config.toml
num_hidden_layers = 14
hidden_size = 256
num_attention_heads = 2
num_key_value_heads = 2
head_dim = 128
intermediate_size = 704
vocab_size = 8192
hidden_act = "swiglu"
norm = "rmsnorm"
norm_place = "pre"
norm_eps = 1e-05
positions = "rope"
rope_theta = 10000.0
rope_fraction = 1.0
qk_norm = false
attn_scale = 0.0884
bias = "none"
tie_word_embeddings = "early"
parallel_block = false
extras = ["some layers without attention", "local attention windows", "hashed n-gram embeddings", "a smear gate", "learned residual scales", "skips across layers", "capped logits"]
init = "normal"
init_std_qkv = 0.0219
init_std_o = 0.0
init_std_up = 0.0219
init_std_down = 0.0
optimizer = "adamw"
learning_rate = 0.00109
beta1 = 0.9
beta2 = 0.95
weight_decay = 0.14
lr_head = 0.0147
max_grad_norm = 1.0
warmup_steps = 235
schedule = "wsd"
decay_fraction = 1.0
decay_shape = "linear"
final_lr_fraction = 0.0
batch_tokens = 65536
max_seq_len = 512
doc_mask = true
train_tokens = 533800000
max_steps = 8146
dataset = "wikipedia_en"
Each number is 128 + 32 x the weight over its row's rms, rounded and kept within 0 to 255. Layers, rows and columns count from 0. Numbers have three digits each. The size before them is the row's rms in percent of the matrix's.

# layer 9 attention query, 256x256, rms 0.0497, rows 102-210, columns 128-255
079:165106162132081126113112116177200105142076129188113156079154153104103153076104111119101145175187133153081135068119061105089184144201170166133124098133173147128124140146092182134128137095130168172121117096082117091098153118118215118125141148161134139146194117138102078148123162109169125116113113173130096131097145192128139134114154145187115135060109130106141097181130108126180142198102
083:107113131147183118159174152092075171101193129115118168090159107160120091130136108127103112108132172099209164102077156152157086126007083091132147157150112132082133114115107071149115096175061207111115157127139099126100138156098089107116153140089073134117099062124100112110158093114117084129129185095153150126142174069131141155116099112104154126142144142153122124112125127126125060114122
090:191160119120123117142128113115091127062202168151096202119137164120109165149108128172147084141144148142129147191157158148144192081117136171153088145088203069063095149146132090129164096152141113174140151146145104171122142175051143131110115131102119102108102139132101164161186134188122149181085121148111093119059105093153148130145161141062157108093102093107126204168149102211141157137136
097:211148135111128167134122152050135099116162135124114164118188145138120138121137149160096099185153147153170151173153149142079155134150163182166095132077140106079074135144115188198155096148153099149113097104111078156121188162096145149144149166165085164127149182117135146096143113099142141168101136123114100200134090132115132117153134105084112067136093122111097163167154104175120140167083
085:112132127182119096151116147116139148148140161083120126114145132125105152033097120105106183098127139084143188099118106080158080172097129138116124150132083145142130140146141158132077153083151113064147124106095154138088108097084147159099095137161143129117100100119092096166117178113129137104145128107159167058096122198126129101118133127095163082124087109178116110118164149172194121151168
093:142117094053176099137142187091131124110105141127116153150123166114132128159137102158138134188121154104163126130123161114111119091130097070098150099138120154132147149088098106128110124161067169116119162131125083115150151178200137109145163092077107146082145100168132146102133104185110086124107112120140165085164155072113133166158108120154122167108126153125117116151151085066182151151121
092:092099115143129092142098124121115141169187166127151117081122149101105118100127142163092100197131163121139147145083115135188124102131102088172107162076116121133104186156142101157211100130098139143107145174164154131129167143127144130127183165126135135139121106073135102116105121158125124099165090079090111153081216148141180149112172089121139087099123087117146126090177144211050124147086
096:115118128142121152062122103161135104170133064123166087102087084136142175078154156071090166114147149146085119148132150155163088159115143090094153150155128113172080110121142099136122165106097085134206084151132190127092112069135114108111107138108159141142125106146123085126112163124124131085142081097199095129078193140130155106114189119160111095157154146143112124129085154155100159083113
096:146175113146114109071106079087124125105098097125105085120104155154118111138157173164141102136146097113092094134138127066140110172175132129101117084087126184109136122121200180079097164126159088113072138095089139187147195118146129151102126157172144096177109128100156198108091149120138126093173168118097168164117092137107072120122107173109135127115147058142123141099138156102074073126139
095:159111119120111142192135045160157121117084121146183091129190141096094186161192067118144138130112136124134130139153137106123142109115162087129088133095118112111105114128126139086128112132113126096081166131141134114168128153091130145197170132101057171156130172146169145159110115093117129207154146116116124154117138098170147180147114077125112111097125139134105202158151156117078129079053
103:104093081068142141155120110181142119127113138130121107146112103159140176075142084131172183140127140162089160086067102127124091146157146105048126138128096088140163130100119138104138173158130150112155054129144145094189109099143076111110141083195195144066202097120110136156168091059176138103154134137085104103157133191150126170119109072126097148159145169139149133089120094111126137103147
093:100135141098126137151142148148091201122086131080146153161134089147117111122061111107135115093107128076138122169127132118147100181090102063137136175106130085168128150113122083098116098142125129168176143186173200106093107098116105122155116124078171144150098148186137129101059171187052132133098108102179163110155200119131156191102133115127171096115157104155143104097132104180100096150105
101:161120093100126115157097151080150121115081137132126127157163102104111174082125062101155082123130105119128193086160179133144124136162207134104165140140134169132180138165088080176177073104129164122093129175121110054142110141206118168142102110120133164074157126156139149140141100112155072122171170160099137045141159103146137112143133093067136159125170106080169041089164067134111096167123
080:156137086126171111188121194117069096091134119108118105130179124143133146184115067155162108142121142118102150120091214117138107106090124104156159113179082106115171140111125116168155110182080142126116082129128060152124106153094098117111134128119113121060104094180117114141144067121115112169134093143118143063174152034113150100144118092125165072173139183150089189128161142096159108102134
096:099110082094154107151122158133145122095126145140102103084168157162137149104143112119138208140132150133190102130084104115131131093164144106126088203117121109148085150132119145110085102139139091110094189143102174135125115124056113127140110142084147081155121142113114193174161141130128156157105132116061163055120123127148101118193062110016189126088132084154192151140199147195084148106118
097:110101145133119171067042121140148110166138142080160009162132059139162145090144117147111116085142144113067095120158141173167038191094168126138146119134102114154168095120124036125132155133125116135169096151082165090110135071139192148130093103173138157110162131124131135121098162149077158069173117079178113113143154175125182127109179095102126112111104151171113105100103113156135178125124
094:174139184102117066149057083091170097120091136152132161146120112109152093117128117126143132197118145117142182125133129101155036161145167149091143127104113166141117178154162129100157087068142143146129083096210156096109120123140136120125128089145193168103184105118110165107180137160145150100171178138125105099100149156133124154075113063095123133133100126117155077137176113126122124110120
096:106110104131111147179127113128142139147126176094134051146135122099119133078167172124108110125133123137151117157088115123149107166105172116141106125111132055139071108108155137140087099089182139099192134135088156147157077106115079147116143082120146137133128162058114116116085174096091174073118100082132132159127137158206110138128151063057124060105079149213114155099148104154097160102103
102:173157179160131140165114154090097118111109122106110159115152094103117145110049110136132101123156119139111178154133193155152078115081116153139132161147138069135122150152112169164161094177201105129139102186172186116115136164112140073113127109152144213086130093113127118151150113124131114126127113137183081104135141166169179119121139135104124099187139121133093080120163088175126147110105
086:127146076149142084151187152105143128148079115125115166117068130150099113196144103119116170101113123106165114133144132111158174107150078112151190126192039133093167139116116125155092128116092182159107084132147101149145148118153090139144186093103090084146135124164136148095071084086144133140095131115103124164169123053118104159118081177163149147104073152108145172108146108061108091104156
086:097169156125110099135142139154122143168147074120120068113084097156159124139177087157147172140140108117105162103107159109145044194147140128107134152093102136166134153083124133134094182115134153113105148136096087146130141188135102077085153090167166092087151137087174118128123123139111145090197118119068106152133167162158086163116097071099134151117125173106119153128152157063146146055106
100:132138066087153190166101209158088152097163187147085093100178141153142172166118147191206111126131125166134150144090192129165153121110121103142148135112099107131209135122106125095177146175120155072176131182093071102164122184093143132064127111068113115079115148142127100124134106195073138081127153139071097115150141103108181080154115119137134108158142153137168115143135091152102144113128
091:170079171105130206145126114147095128124171123111101126085157162125096146145045132170139038111141148121178144110127121159115162104092118126150124159102113133137074211137100167161095139167087071110082134127156143163139151222101164110163156132142080106118106095073086159205199117143164169185087103144179109135168118166175129098125141140142162122151158099096058135167132150132125171158099
086:127112147192081098107127066130112128108112133143144113170148100128134150131169157131116152094121093149077097148142131101105116122106109184106104110141078069080134094085156183113142152070233155138140109091146130102124140130142067117144104097129147142119127160158149169126104094053182157086156143121089146134086109150131102141133105106128093084130052155188136170061103145129126125139175
092:129150144112123163119122213083144116102181160111083054128135105135131089141123132148129179160164090139121132103116161092193085113141139120180146131203097153178149110162135126155110077176105136114122137150056087123089099177074166133142119082106148061097113152140079144165129146144159141103164137115100147073173099134145127083160128136085138130181124094071090106097174097144130142111160
088:074101145127150070148151153132122167103162172153128169115108104129143124151072086158113145125124188106155110110100089164143071165134088089140144134189137180126106125159143046161143094139114183169136128162112125048107154132135103112153147101107201167062089107112060163096174140202101122089118154120141127046145140121159156123119093090087099143165150117122172101135114119148091149130103
151:091114135118164167125153153113134127047100119061162158133100112104132137123160118152153106144134086157132166144093096155118123143154147114145155145098168205173120146092136147108110183191135147140135095100101127169159172093119137118149082156129130124150137122094113189164112139158146086166148106135128080148128082114171101126127217102107110162145149102109063034052124139167053164104100
121:177124149151098103109091107158143133209162138210133129110143130145153109138123161085120157120135185121121080136168143105147121099062122162109110113159114061111127114178151099123142083089151116098125163135143152126097085163115104135119138115095120103110118114168159085115117101098127166097116125100121180117123154128083134147127055172151142111085087138147187213193112112057189092145088
085:131138060101173105188148135139115099131116117095105071163128156161130195139145109110129123142118076138138157087153116111113140100199130107120142211121091099137104129121122091108102135108079119133128131132130133125151141127174165129124185112122120137088092117156131156142131187129074131129175135143141193101160146137141169095154076119099150135105137219114125138171071157142114151116255
101:072128096104158148139157139113134081042085132043119120120111136074102154112126081145109111125115070145169165093062097113110158141194153133149147132093125205163107137100094195113103157181125127148141094096119106138166189120128158139147110149156127156150115151083110138126142170155130100150174132165141103128143107129131118104144201083086104147162166126091075062073153114162072166106170
117:171119126116121095162107097167112118190128152175126080136191137100178120111120115097119168142128121111111116108233109134130136122092140182110088159158129025131137114184102110162115101151171132129115146151169129114099093175126090147131171100073146106093123131151143088153114127094103141139142123138136166106141163142142139128123067158156136083084136121150206195149089123122150084132145
099:123096107113185141199152142105117102065137155087119104139119160069110167153163087128124103113122052146160158110101083138118143095134132147174131168126149172154120102084181122159040142142105121130171102122154154148128161146126152114183116096130127185083115129126140156147142177128140056200156130130131162118169089147134085087149139124060096149194120171121157084082073115178100175121159
105:143102116117197111189128119150096119047102151095137123134083134090144158100177153138143088107128072175151150122119068166130124119136122119186131180131163164160141149089196118112038148153144122093169127104162153186163133150150126102179113140126123171135088124129108181131149139162131116196135120116102178123176115166160081105141146097039102123176149202139130067094070147182100134148154
094:149115117117189107148120145132094127114149147150151067149114149130126186125130142133167109130143111143080123127119118156147174097119138125136090152118162112132152093108179082123141146132101122089139104156157119118138116126146079165180128097127183151138101087131143137118124121078169116186106124091144178063096112158129084084146133061114125114167143200166158132091092138124132118139179
098:091072153100140172163161156135101126056091112091160157158067111149120185169183117140152064122132123187128148107126105118127116083181100122200181163145138174149103159066182138120083136138122150121179145103122170171123162161146088110144106137134136170135098087096127173107143121167146146149133138090132150130113089102132053139122134098073121142106104219133081080100104164145137164141126
103:132140108193147146153142126060154143127154092114120152132135117156113134164141105130097124104142159134209140142074150153122182122169168104135144102078134179101136148134107113083071120156069116122131110082075099174189196115121143116130144139092080164130191170135103166133160143115157136109145126145141111148090085022091197110148181107155100183152147082094053147122185107128103084134148
091:141138158168122120121135129110154139207113124163095142092153141095162052083059134096125145111106168041148092139144170112127128130100117122167182052182198078113153108159149117169143087159165144094091072098161119088069119166062095086097071092115147106121131170129143120125144084117117153066083084097145122103132133080102131103143104142194143087146078063167117152077160100114130104187087
093:111102104089128179146122131127078112086100108124140150172080151139159168178151089134165044143146107180114163137100115110135129088158071123145126175087114178178112156102208101131105146144120135107190159162119172112125118147187099133141119120110127153098103089168105144121136185186111098150170092133136126106125085122164147102149107090049128151144201196074123078126173124129060181092137
091:134185114132173117165175120102115075036148085129086135105148166104153177101127094172144111144133048140078166055119123090139117125136151151106081168093152183155154089140118165151108152121144145198105070124120133145127136107138164159144150143112133158129115139088136164133163147099149058141152159131125142144147076109154109109158129108098075108163187090117162047168087164171081119098120
102:137129148126107103115084103129149149180105112157094102076168166096088136121100162109095200115128142069089100126157147105174114163082130144130120113140122019125129086138128158178185165177154119159090141166135120091084090113085078130112116108097182123101116152128181076182083081120119134123096072097095107089110175149166149194154080137146143104160071133142199171126110093114143153130097
092:097135142115142110109108113072155138178108132164108141120168090132159072098194146109119167100111154110169076119123122133105087146065098147161194098137094059066126081117130142112152064109106103052149160141165142163091058187091094086146125113094121090128167144150137096115094094078105175130118146124106138154148127100059141107115134187181151102169062102179103159117131142137164123105100
108:155111089162058137146156154166179166130128130165119157132079150160175141053081183175116103162109137135099130088061114040071080139087099174113145133123078163124145174144098131095146115134118119113128143071097134149201160105144099107142136226137114135145130121157123097163111151136109166119104136126122195186108109150128124114067123124157174094106143196181123159147060188070132054121143
111:116172157148103076104123121084165146171123080178093135080179138112098100117107116146128184122131160056130115123118188138134112150129160154102132058124149118090161080130131182140169122109131137160051078131123120078110132130091130102099152101106164098099141186109140088146118082068117116061099133108098101117115158089115156161165111175187098105088097040156162174104187119115166089142106
108:109118114117147125113076142144091086178058119095141197154122135126152078152195167107120143104097106144141099133121119128130126049102084152174186127124074099152106158047161090120176097138105153098132181129152158158133070194162030106101131068155166119122105042143102056111092065135173133111145146102122142135192085130108115099138091122121132137151115187156129113087097124104137124067171
098:149082172146153137151186135133116123107155178088174138113090120090134086052146143129150109175099132121086117165114042109152138132082115128204106133164142122122097141138127127078074155189117125108107156054134148132135209088042116122187133146119147113131107144107055144125037136145179120174117115141127143106173111132131088106082079108120086130093124125169098170056081173101185115177132
109:120115128101100141120146137107118093072176104121139085162176154159146157101064115154088116167134064148031137135091141119121144121179137121097059163081108124221089165173123166138148153123143169172114137144094148096139107088118171138103078111171097151119126110142105163116104182177089116155136105158143117115084089123139120161140135102064167140166176134082140157167174160117057189074153
098:112115064085107200133154158147138100151111113140102130099118159130175124173157083046181154121158141148166127096129102090097106106198150111100181123151141139151172125154158155048173110122140107123145121149143138125120141159150147121091074143138163166136114171116122174155166190119098099100098111058067149151109101133133138118138063108128105134113163123085199125155121179122098118161107
098:140205124140161056135105143112139126131123114185090185133184140106124168170142163123129102133124105135106154090166122092173140127146147163157246150161103152089103121142143141134137161120111111169125133201171102141072141154161052157079136076134147139073148122119172084143111084099133118079129125127085139141108112103169104182176126142134099118089138127128187098094096087090109152137153
110:097134027070154171168155105169144139127135107193098108136158126178155083174159198086107111092122106183134044101155097091085165111091105126140153183134113066120136155112165126104113089135146116074202175190106145116089120150130051094137157219104130182122140168145109089151138113105095141116143121129082163150149108112124089054115173119150170089116124143152116088146082110110111146104161
123:131128090142145069203141203152172134157154197151155121118181153096140145126130106133130070156127137142111114157140092143160078107156138127160151141136176104140142123108190144127104120211127067126098134121085152150146216084105133085095128121054153177075095145114163121163073162154120105190086135110166131137109149149169092125167116151128113125150141120164169144108093170105154136105157
107:112097131093135126144153120152150084105165187067162132192093113096125119146191164086121142114126140171175092166179094202148149088084104119193158146191175113173143122158105136136078080098151171138092102135159075118104153104098081105092107099088089157092105131112141142171086111152083121115121085141109133151202157161141139083172128111143137130083102151124233112112094123131131147133202
095:165147161150128036122141115106110110172093125162122157150175132119160099142109144126147123089106141093130166150167158094143119140063146184089088071122133085126135108163099116145150136157112087152093079108087147114119123105118115115123166086142113131129152115115150072134128086110153169074164140163052164111134080125090168149127129158145144122180101056114147165170134114075105146116125
097:179108127157141135154103126162101096096123133120157132151069150096148167097090097149186036178126124136084170145126079081108145138122139121134029142147133121165115161111129140138127122128128106103144113077156110157212145154163135145135171142147146115137094110134102117074123114213129132113170095157034133113134142073134149139091151102150146126156134137120105088082129191152081190151117
121:125111121127130167135151107090072096081164081163126136159134159192125120120116110083110085052116131099114124144161139129151142171069155134140187144175159068137140175138117078152116143101186149153175139128198140126111087191104100130153111175169124143120167162182187158137169127112075073128153067117073193107137152109111156110096079134115197065149098124136164144098117148069086093140111
093:098107135089082168142203149164105125110159134086168102188121164131132147091116133117072093200073130131086137155131101120106121128122092084168095176121174131145106114098128212116102156143105117135116139170133109081125138146169137201136112153081118134104128106126141135171069185138085117164135133102131164159097180154197069157120153091088116116102187117137111146107093129141098157095126
105:094153121108092105110139191070106100163158085133164132132179137174119138163128173094129160145140165057177108137119140180147141177114094150122146129162106118097139098149124126165161100149113099186165092146106177116044121089100118114068160114155136081121140132127133086117161130120105150079085158133102190149134097118082126143118087182145162067084071119132161193128147145103145138061170
107:116177101114131173132154108131091093099122109104186130141105094164160187135132116155091128138156155161101139155096119134096146174140097097127130178149135169093148117133119133148123131097112161110237143112134118134146085174121128183141198173099115125172073081088083135100117127162103160140153139125119134134113163114165118110070136066125106153130135143120089129094217153166123167128117
128:148158180146116079109139123090134171160160131170075171133159111137122074129096133094097153115120160144150138134154141141138123178113138136162151083124136092098107084133099157139154125125114103176092069127069091081097152060080154104106184119124137152094185174116142110121091102076145091045104146107154121148120099134146173167136093127163118123160081099172140218122123078163102130161129
151:156088110111156127139132177125175129123131141166161092135089169138096099114119142169072071137117100124132026092085034120091117096163092094182124147140094128132083150078148079141109140141118077144144155134111103152146166083150138116141162145186092118123081137112112144138094147141109179198130076114181102145148112153141118138133157150130133130165146156152104132145056180179155148077174
146:097136089085149126151147118179083127062091159066113101180126128139135125123144159128152091094106099104114132084146148101118127116152151124120097187100158143173096153090179127148091179170135106137096140134159102195165145118177093156128090134154103115126120143075157150154144153162122129158143119102122108123144151164186111121142117084018088135158144140117096088089102134141085151098144
098:135112113114134118161141153143100111096082119136102126106095171148126135156100075174169112145084121095151140112168131129142130053226147130104149144092136197159142179112140087121116163184124091207121127180124153170161186104131121113116084071175113146127113091174174111111163141205118111146150137131139115112096090135098077116096117133080138140185152116110109113202114123071076151083127
131:069095103087147122151180187147117094112127152133110134077084140107116092126124125103138111186192127194157178140068117124125155102214116100138130177121122147163116146110179159095115099184117118115180118099076109202087168117141096125147084184098093094111060123129096157146088151144119059159106141109139154124106109136089071100173187093138131128109159148118082080114189175199090144121144
121:082103164156108151137131137111145120123113096126138118140105100130159152121103093148104098128095155164106188189144168076100134119062097116120105067109125149062147143166107145137129087109143131062125142085162158094133160186159163098186115166105128055108132087150102156111094136082171105133114097139072165071157158120111156069092116136151136123111117105090097118140160119072159127188093
103:134087093082146147141070142117150094165108123238076090149137164126142178108146120099106107108126086160166099139162126084155114068115093196174185100183118080097150134113143121168084093141166094077205165098164182183113081137108137129132161108117154148071152134131059124119120122120118150157142141073112151118180141133125138099151149235182131151160065120136119120160087162116153153151128
150:139106181126060134082082111179162149180144165129138160100127122120075142122163157173083146113103165133101110103122116174184156127114137156133077078149170163104112120100082145055152107081129154161078154106103116114124132142138108110127153124199151148147145206149155084151132132171152110147134120163119163129102134120124183151121144159181185122061156124115135177169057146108133117155090
123:092120104108142165187120127155139098144170237149161119132094104135110081114100209163118111149107156148110105109096096215163112128171143156117120118121140119110102138079124170108070118132131097166134116136082153153113221117111097164167183123124181181131069074128094069144110109198123130163147125195098158149123095162127104129094126141175128143130127103098149168112095186129135135148122
110:069128118068136102139119167166059109138127155156094127148131068092103144145121108147118117163173108144143131150082089114140198085158117168122172132165097175139121138133127145113136087133150101111166127148145085114113188185133073087120128126108146055087153155123116124155094138169139060143140150072077121136128189127176129133138111209135174138116160144103185082118192124110129171092124
115:105143154118127170122163099151120169148102123087149192108118068108073172160115090105192140073131123143103143165122133167196102106118097124127132135110094151100110114151160136115208083113119079156127097174154146088083110113115140090129112115144117113120151124150091114150159125142107148095094130131105140102077130083115158166145116089095112084086173111103092117111135076173093104124099
114:094103082089117131121116183100146137175165118132134134117095147099063121209189124139142108127104129088113108174096141173170105132119078164112137114182114138109123070174099122080195133177141120169130147160064175092100129073112121122106169156131148131138103138215148169129120146132152117121109172144156143162166137089112108141156081123181173111167144107119160080169127182139132130133138
108:142103104159139127120109077187124148171136115076156092133180117091111079106148161094098141152144112181145089125134127142123156152080141089166178089150115108145143127151137117166110166104080115100128155119144105129104122120222138105104051111054124121130102157183143113172091118160125177188142041103167127131156155122113103155153156188135113168101104185058170143136096093118154132143150
106:130151172166117173115116102106094119155096119135127134134177089139143137158067164103144147081087147142133131113162197092137173162110146117191102092114115072097097110141117114112181157152112159055133090133158135052139063191149100148144058106178118120106197116144127135127122139009132116149131098156106151107174145136056151172122115148157132087131117140179097152096090076148144089142081
110:109144068098095116100147103166156154137090120120150126121062109098135166105115148111127158111127143096143073120116094048107173105052050147132142108093068105117081102142144116148136085157136110149115122107160065127104107131199084102080126161153115072149142111084127120158154081145077189095073098033124102137134141150174099118158126131163150130114096117123090126148173111167139138103109
106:123143139121076102123145116184149139084170111121154114061080117131143077128086153190081141089083151085147137125126093144191105181101099135131116100123114088083066108117070116119099148166176131158086149087118176101138174085087091153125162128084098143162093124178173157122126191172135124073105145099135119146076153129084130152132053131117151110146153098133107157128068135144120102145103
105:164088105099135116083117134138169137170101147158123149146120184175078053172179121132087144216147170166087096112114079158133133116160092153118181118196096115161147136118099166108138081090108133115194177076090147112099156167101176122115197105112174088107108143164095123094062139169119141117109138143147148131124145119142109180136124180122158195094085183119167141171100144140133147103156
096:130170153074079133068038113147171155090109109195140138106048113145103112141140092113085198141206130149164091097146061125134174105139139145090181133120099153157123148165113141128133138095126135117177180117109077150113080159119079147119125092147065070147130150145140142145153128165150142159146106141114080102109146077157210192157122152102126202125128148123145121171184128157110094117093
105:154135089125154112156161122111160113120104126113121120187128142123114150115183111092150178145111138131115164113079087189168061126139093108164116136143126138138140145101149095183120108136086089175100169141075163121126193041126148106124110141097116220147071143184073143104086175179075185161076203135164148188106124101112078119114143152129140093117126063156117179150126199096100129035135
112:085124139120089139103152102128133103092155118102116117174140124134119150169176120159139105146085114115155140116131155129138103072148135125165112146104174178123148154192161092082109110045107106113088183150075106139141176131162109160146094120146074190123153137131140179149135255177174145147111134155129117148122145106173123130156157112117133149133204087118153097139107199122099120145133
095:087101146147097131148146181137113105108136151134079145210133118146141196140130135137149155144119134102080230126157092089118070132117155133127147173162144136108133167165097114164106101092137122151136130152154156129117122168069136143160159154137167148120115078182106105131110182129151134119131215145100180093170166141174056097091120127149169086118175074112132156123153157023112100117117
100:145150147121118101096158135133150161124140143163064160085124148136098167110147097122151134148192113152164151088115095144168112146199080124157111086176089126183111140085117104147169076167134135165134165119075117135090123091073116072110078132128077162114068123189111148114114179162167125203076141074158129130116178094087093180101122156095106097085113144143107133156163190154118101066130
105:116121115110141102147138147160099134115151148153119092118110116084112165144207096082097144149115094133155135122119009139140153093207046108121165099109059111131083148128132114162179131143153109132080136167129139104123181130083099080101085090125103104134110098144088151102134085148077166163067129037183150136132143117154096115174152155126157142072169135139106131104188101203167111089114
105:141085120128133125092184196097124119141140170142110124126148218135124109080080121162122059164149119089045183083133170075127123127173197119072132139183186173169196121104151089109076152176128160111095099152029100173128168109128147111178133126154162095150126153101142148125130203096201089151127127142153124096100138141179119154137142136073116172126198160092097114131075138116112161140134
099:061057098146174120121138172144123058154132112125107119112122087147159135116193143073096160124102121142133138144177143109143067136114089124145094172218122083105157140127102165144086071136110119071191146088120176123101099180121187150140185143081189099085092150134072150100082165084158119080146150121136169124162156148129104074108147182142151124105101116144187105050125115127104137132133
105:141134107103128131154075127102151168123158076136155118101164159049137135146162085136171150144185118139053126173139113134139185132123171117089180138139171078138182151110136121088106144139154132110156149127109105132124100174163109158122094093095148120101095139145127122124175081112130116147134102037144099110118079155125130126139152123190128134135046156104074160150146136172171148142076
106:195052104116137116166134204123144112140145174118096122163106158094134172109176116102123132156156160082122125152102066184112088121121122124150170129138172161076112084125125096100091134184160085096160118165120094043134090115199155132081131151084138152107075132097123150066086128160088120122116200170141169161182184180135127093157192125153188154129116135130130095074091105132110209099121
116:120149129127169064091143149100133148205138181144168175142117148113097145116119155148141092153133138121148089132102095168162100158138111077146126183155111161096092130149102121132111118169082129210156101177071056134120146016141120121089207132140090159121086106086137129118103108131107132132090165169187163122126160175164079096133167096159108092181123093139132107174131116152080124128169
109:098110142093156124137157148163113095134111084191070113118111128166116136150146125150132111177142116134124128113171067035073089124169120155164129144141151138159092152110120149168120100134143139093107193168164141184113171133097153134152164138130082080157115077124096141134116103133126116111143110114071081169075083099155123139082137162095107163159152105121120090138185165094166143131073
127:160110102085101130122104103086134165134127068179111089087130144152150081127119096098096125123134125196179070142104160074085221087160087120142135121126066106112107103140139156116141095125105109091175125091109110118133101196121167106115064139124131110084169159103068131162123086092102102089140093108150088168140119116137127128175135118149129168188119162161071126115138153239147164114141
112:143127139131108098146144122169127120123128091055175155168101053127164147135120137091113150093109155069095090164152143160073073181141114101140152134146116074093109157133095123168141117177156124153121152083099139101119158120146144160051131153071095143167129102137128168096122130173079137076097114134147131154123101108127081138084145118114147085068007132095131154128124160089185117123160
100:079161175183127117136098086131095200109147129111121154146074149080121207137141118141167140185153171161103199147209060078140114175130098146135159085151145167137155154099070101100117121080158183153147149099126129169103117194110076131122198063135128129184101098135110153080154137139141171144122106105174132100087155131175145139104108128077145164063134147129058140122151094112163127157092
117:138116053163076150119125136163108118100105025102140061134087116110187186122141136060132153087157116124104134182118138059112197061095121121081129101136124089147205146190147157112107149075151115082136153061138131136107134218158133134121065094081132106146102125147072094195164113123112134063150113105122114113101087099136113067158118124140125142082144106067124123092132125160142122108062
093:107085174163080166090073166136163118130132126134132119142102083157181088078135133135164157112123196117091099150188142152176146150066163144116063125171144064160138115168121091147139122153162136106118148135097123180110118164140101168127123130117123103146140144191129135135134099123125124109115160118122113170153144153147117139091149174158112122087106121158183144148098116085132088098000
074:176174105084202072170138121126072143160150130142130103129161191094143102157139090124062149144129087151182107089034144116126111057157102141146190143151091103095107136106207154136126096111086101115119118121180198109105099158096077079132134066114122155087113114112148110124127179132124124160145110148112173100138102066094128146151099069046132122116170151124141155097107138140151126159255
109:125124119126155147154136151139156117048081120097127158088087150091097173118149130168144075103109090146154166138077096099115104131145103110178181148076189235155104177090155134149118141142126148164148092121110114183151159087133122092142110142145152172140131136053128176136140134154131126155116115145141103128122097138145109123124182092090115145194159124108089000102126130179081166137156
094:093112116181097155092136160127192114094100101068109153127093077147094117086099167122140123130122134125106127134128163095127106147149158105110103102102100164103149117103038096130169139148120132164110103125091105088173137075129227166111131207163137097153156114155080123097117090156153130050128155152148071159115139158140169143120175169196130126143096049119084133111170100111125127096065
090:130124096091191124162175129140110090077134123085126078142089191133132150109167127107144129130137090156150133084124112123098096092178137086152116154109154186181119144106156118089116141162090117134155107127099136106157158128118130131145122128116112214113104145089097161119164189127132113164179137155158169091132104168100099065146125081073109152196159180168149048148107164168090152109193
101:099130142158131105127156141094143097056066109035096151105123112097095135124101151119104109100095064110207096099097141090095134125160133085148159083101103217116109136104058162139069170162100128146128066115095081144186158070123169111112127148178134114118114140093094133114131157167122131108144109131123074167155123122151149092143186165133101141168136092119052067068147137178084163121108
088:116153199175119119103107135087142108084111091106134167113117142083122064083145118160097109110128156077209101134092127092113109147111164139134195051131126190092109136084131196119120130128173127109083093068141116186124191109090112105140122137116143137159134164074108101121130090139143122111116150131137043184120134107134087149136141094114086153147143076144083076111139122119092112132051
091:111125104100175175206149167074121097067129103085165124100117148107100192165180110130151075140154110188140156145119098118116111127138145112149148199130118193154135120105188162114078164096113120136168140156152155169133166150150131106116141177150153153143123145074117155136144108121120092188144148114134134181115114137180102168136182104080103129175139154057123076148095136157094192091157
094:106165135123060126120120165101144177126073079141070154056062166159157147157082158152109120103109138104165158085089166079082110172078104094136139104094155170129146113109084176110126183115130138162143117106098116147135131070128181120111151215128140111117143154163135126178161151142103104099119112163061131180104134130076119117070135143162148129113115114128112099178129090132084168095071
107:133132189190112106050138141119155137186114143104093185152157120141145135152072158108084150119097152090174095068137151117113142122132120097149131051114122103096154114146096121155154150078077137171073073106102080085135135054125173083037139108144106082132158106112128097149111158142123165047087103132149073117109129112105147115118081165176134151065103124117119144143138133091137145130188
091:117120154145137110131147152159093118206165187176149111185154127100123055105150127106114137141130169119163083180149118139126128096095141103171205076191105071095111061115143109150084095172074054074099107096148138122134134160111075108112103106125132082112115116126123142140088057070129203172085157137140171106149200128127116124173146166164134120153114125214131142070066123148186121136119
085:106154150137113110115137176138146177135084120063087182105120129136120187094052118170185141124127140056078156116094170131145134139168154151104090065080156168077187092092088141121120142146142190191087040093132101070140146117149121120094119117165150092125107148136113118103152119164143086095095120114131095106137143097161089113121131124122097102078138078147142122117192100130094097160108
114:145100137169115153094149094104107100170136118073110156117128137144118066138107128092104163114122158104159082134123177134104155150112113147125166041112097127091170093147082120107116098064081127123122066082129095098159079137103155110097137146192123132148166164137104097063150125131099136036136117137086109101096099122070167123146144125176149133118125057118079116141189086129144124150115
100:141111045067197177185137117123110084132150123157154073109143153081107081066177132119146123139167090143098110143134074132161149120086148140136120215140145070165135124137194109125076096171170074115167163186146169116110071155112101128155112125118139126134078114149124137138125120100136090167120144117104164119153145194184105130177098105097167086201133117146162115104086108128099143136074
100:082170163085126141186142162147134109135164128181171096163129121120118091149170135150134100152133095188117109151070133168128113102154124083192127152161097136097108073075149158146087122178114097112088241153094173175094111116057100132093165104080126157123116155097137159144081116099133144195115142121151150167127149132109125193117206142115125122113115138161149151079081146138130141076144
114:117205151145106150107133110115127180063129066167117077151091077170147224124096098181122166144172097135053176149081153097144144125167140133096066120072146170163165104144157140061165144109148142163106134126132111107133113134115195175125111163173122133171143141143114144130145185171164109128098142146152069106079097113162121097101117102068165147114177077100154156180169111137109136144113
091:089143125066099113123170175107177154135109143161103067128106145168089121126093168119140113078117159043170145105166216117106153110126170083107160138126183144130155076144060075161057183179084109127125109158094085121128108074104163167079144156141082121126094106105138150168150136105085177139125153140160181141176150164103177173112114121179187115164125119150142152128108155123141134116164
101:106126128156157157161145081132133108146152162092108117144152103137132120142163155114205104103149062176040118082133138185124108108174142124103095146157119081122167133080163121094133137135127101129138154155093179165157119167121072140151128147198158174129170146201129127139148117165160127167133144161094180064120089108104124085133143133075122108096194123128094111134124155178136102087068
107:100163146094130062167080132143204151080094099140092074162120141116151194092110073139162144199142118174073115113114062065155122090170145130094074136086158062133128118134163166131131132147187110095102118119119146090101176135167138121143116108089109152073108185148085163208098167158147128148111107117184069159144172105194106101140109135125087144113144138086130067159167141138089132091145